Weights of a small transformer language model.
Architecture: RMSNorm before each block, no biases in attention or MLP, untied embeddings.
Training: 257M tokens, 7844 steps.
Each number is 500 + 40 x the weight over the matrix's rms, rounded and kept within 0 to 999. Layers, rows and columns count from 0. Numbers have three digits each.

# layer 9 attention output, 320x320, rms 0.0525, rows 81-115, columns 80-159
525504500517451503590479505550486527523468448542500452542554628557592418571500476528517535423421530485548421563490526514465526502587475500500498528494519531446521461586516513558486492553525568499497525497562505536491455542494462538432510535
498584502557475471505486524509494470526463519545487554490514564493530538439466493493481500459466450655471407498518487532466414578553489529536475504386465438451474519528406512443491477492516476500475462447545429498513470436465484511459418512
468539563535473520493439509431410475473556601581540512490524493501519508525479495567529546428473466461585583446489534456520470536537469510475522464473487510535482500559464507467466508517520568450527472525514511470539474440493524465499493428
465569484506475400476492519470582506428522453491496502444514456509397546443513525518516460520491481514491485516463569526487500525450549502476518493456523484510568432528549453488516469480591511483520504498501504502505481512502505387427504546
476532533496487551544435453466411467574498457448468431504513574472515469494505542457451473438458491449434500535545418467543542489552540520540489464567481493477487474592459540484538433451525520490505501498512530526499525459530501488537472534
524513499568474553480544448488498603524471558535545536484438563506498452537481517546461447555478473503472519500481412481610588467549476524579555432457524483523494514455459542538504574459514458554502523549547461486568474527483502443464528507
504555505471451472557462522458542550595514478459425531455517507529568436451472419551484581547513513437556519507534501499529465504519547558479478498458478514438496506459486510482504458502524453558475418576574523501489521478424479456483501512
470529546462505469537550471473540402515613571464454522506536470536481462481543521366484560472559528456401509499537450515568406468420501503515494512532520463587472540455484485485484520478505506425446420452486440462530461568600531470544505541
524520480469526484456438509484477515544458492563469543483490462463580479502482423518476478541495454469462526454566531496497566503526364389443461487463569491533529539462479538517505487515515501435434459525500396516539384467465530551494424552
431506486478520478408505504461463445486474506506617531531463452472521547454425496600462474503482512432521455505439521490492568491499524527478510405417470533491425448556466491545475538540600548500485575485440405500479603476478490594473466466
542525502566545518541463524482508460415481453424471535557500529425420539524546501603486456572458521504460458418548499477478574504553558499462574451584489499443481542478471457422598438510542527454423509476578477556532479481514548518528456380
444449454553529535514443560495533435531445525504530519505604548496438467539499416546449518483440556565508547457513454556501463469478522516513528510468451459529462452578497482493519469453481488509527519475492511456497577449510472518488504514
480537466516524559451572496485517593485523500549540501524528491537481431520502436521543479447569574489528487467455488470475443542560487475497490440442466501461473550547522520399497511511534479519498506491477515536523489553457447494505437519
538407506525562461531565535489534491430478518559494531521552602502525476494575468476512464526461470458525447485462473553464522540432535531510495505505500531522489486424474513501509521566484559473457498446478586466453495541545495496540498519
450376532494470479540547439504506520534453491518543481456559493473525495541504497578491523533545544494402493504514465413562520481561438519550500556535479512494490610602480504559477425527493467472504493505538526479495489492452507558530478489
426469542505515447428509522494450516547528524529592456543510524444509464448509527486531538455468481533518547521499495514440521584573532505513498551513501460458445537474544511491523470550552517493474530491464512507526563478464546440522505470
525527485468510509498579574513485463512489484464475461442520511454523513419505552499581507438472516534635428435476618479480494444558445593529475513425458512467526481445552508500509496518539500417476495502444519507526528505495539465477442468
525505575460446479532496459515546472547445485492479554518478467485475545496515528487501474536459483442423492508559462493426457483474493450533504462552523440502541490513497514536514518461498495545617539568543472529432480566428607553458521430
593533513496484500498579541590492440421588504474428495491475553545566505548602570561518536531434533529531526582515515464565521451475458531575503464515482526531487503487481514461529466464466548515469539504482533443480514471534543492524523450
514548466517460474501616510478490435492411502465510463525548490502578521554524589478503527526520546578421538442430475491529455590394537517484487523446427497454508575448481527488527515522452498476506462548499500531442521475535485498485444539
463517549505513545458457456515555515515437505441469407528548421436470464483527501435495516533496509511499536518426548511519506475501548498509556476452449458486418516552511518515526560466492628517538529507476524515469433573557487494473419529
526529460517521539510431571490431558508528434551506528467549524458472492515505446484474493450487465576482492570527454496511515526501416507492492463560539459505498486507505542523534507539484554465566491528498429489545453430524455492476496543
437589519457556526574502468449560403507500421434563514514544477501477565601520444425482559557450491486494493560474505500557494516507531517543520457490496518544451474522519551465506511489521486519503512540581569477517481535433492492487525578
477449496583498451470512478563522565495440505496470493477472491540467423412532524511541541546533477479527533564557586492496541456528480483521459532574492523489469526503456541534602518561494531504471546527442446543507470527503415427473500547
517495499485478470577458527533546476417388538439569524565414529500534505489494542567560484501516572558634440528460453455446497544547455472474563479548429454539530529449534489561471504475494503517523453531500464493440470462453464493506542532
473467461506527519368533475484501557488529496500518447487522492521428548518463503542533510550503485558494575503451490444494578498478490462532507552405422491530533548466494456511479451506444554477481530513430470444510470470507519505427520570
443495456474480484468492534545512510560460493565479488559507452526524442490506506471540620556518528478483435510520496549436464520509538520493449514486480563465469419480363514477558468395558542553544438520491469453557515486455556532625475514
521495508574506494459556482467544455491494543447540485530523470504517522467462528555448477441510484436502454538486471492527566520512427538546541512525446565454528544398459510514453479515511457481478568538562476544506532525465501430487518496
484573524380501543464501432540524475561425560528477440493531505463548566486369501569493483428447417493530534566488496458555472521546480532500448458501479583451511486492527490506564565535492526490491442455497503446512439538527459557469473544
461456500521485471432487530474583510498496416429460482474508510518491433467460477507620458535472506403585495535526532476426495541474516460487563516525522476475387527518505504458516474452504385519457533476509542543479520530518571512523432547
438527483440514500526462472562545443589456493471550481497442474549560486427465550467472487471552511506456511448498524534495446512485484507518472487436439457556529465491506547508487504472532508429511517481434489513527528468421556500454546473
435455484500558542477469434465547562462501499625487510534544538436532583569527431504542563460555551516492529457445543499600474482517491486487606498460474517426511533486467501609475410501517476509533520551504492511483521498508530528526441519
495502548510602446509405568516490499564477541505555554625530573531573527482527469468437519488434571532505530546493498529486429416513507624523545478554518538531483527491483465523572471545458431552478452420569553388492477449481496435466475533
433522506370435552466449531491556423436541450515518484588540452495466513518469493486514470500529449512497529492467486531460485542468500521534480425534512512471430511512517480505515508551485564524486505506571386477468529546544451496573492577
418469523541423439501546476553390535527463507573472528440449508419462521516429488481537461479590535560549487529490561459446523487445461452587534493545485504548500468550523428510481556432518492509488529538536490518504533478502477476508410495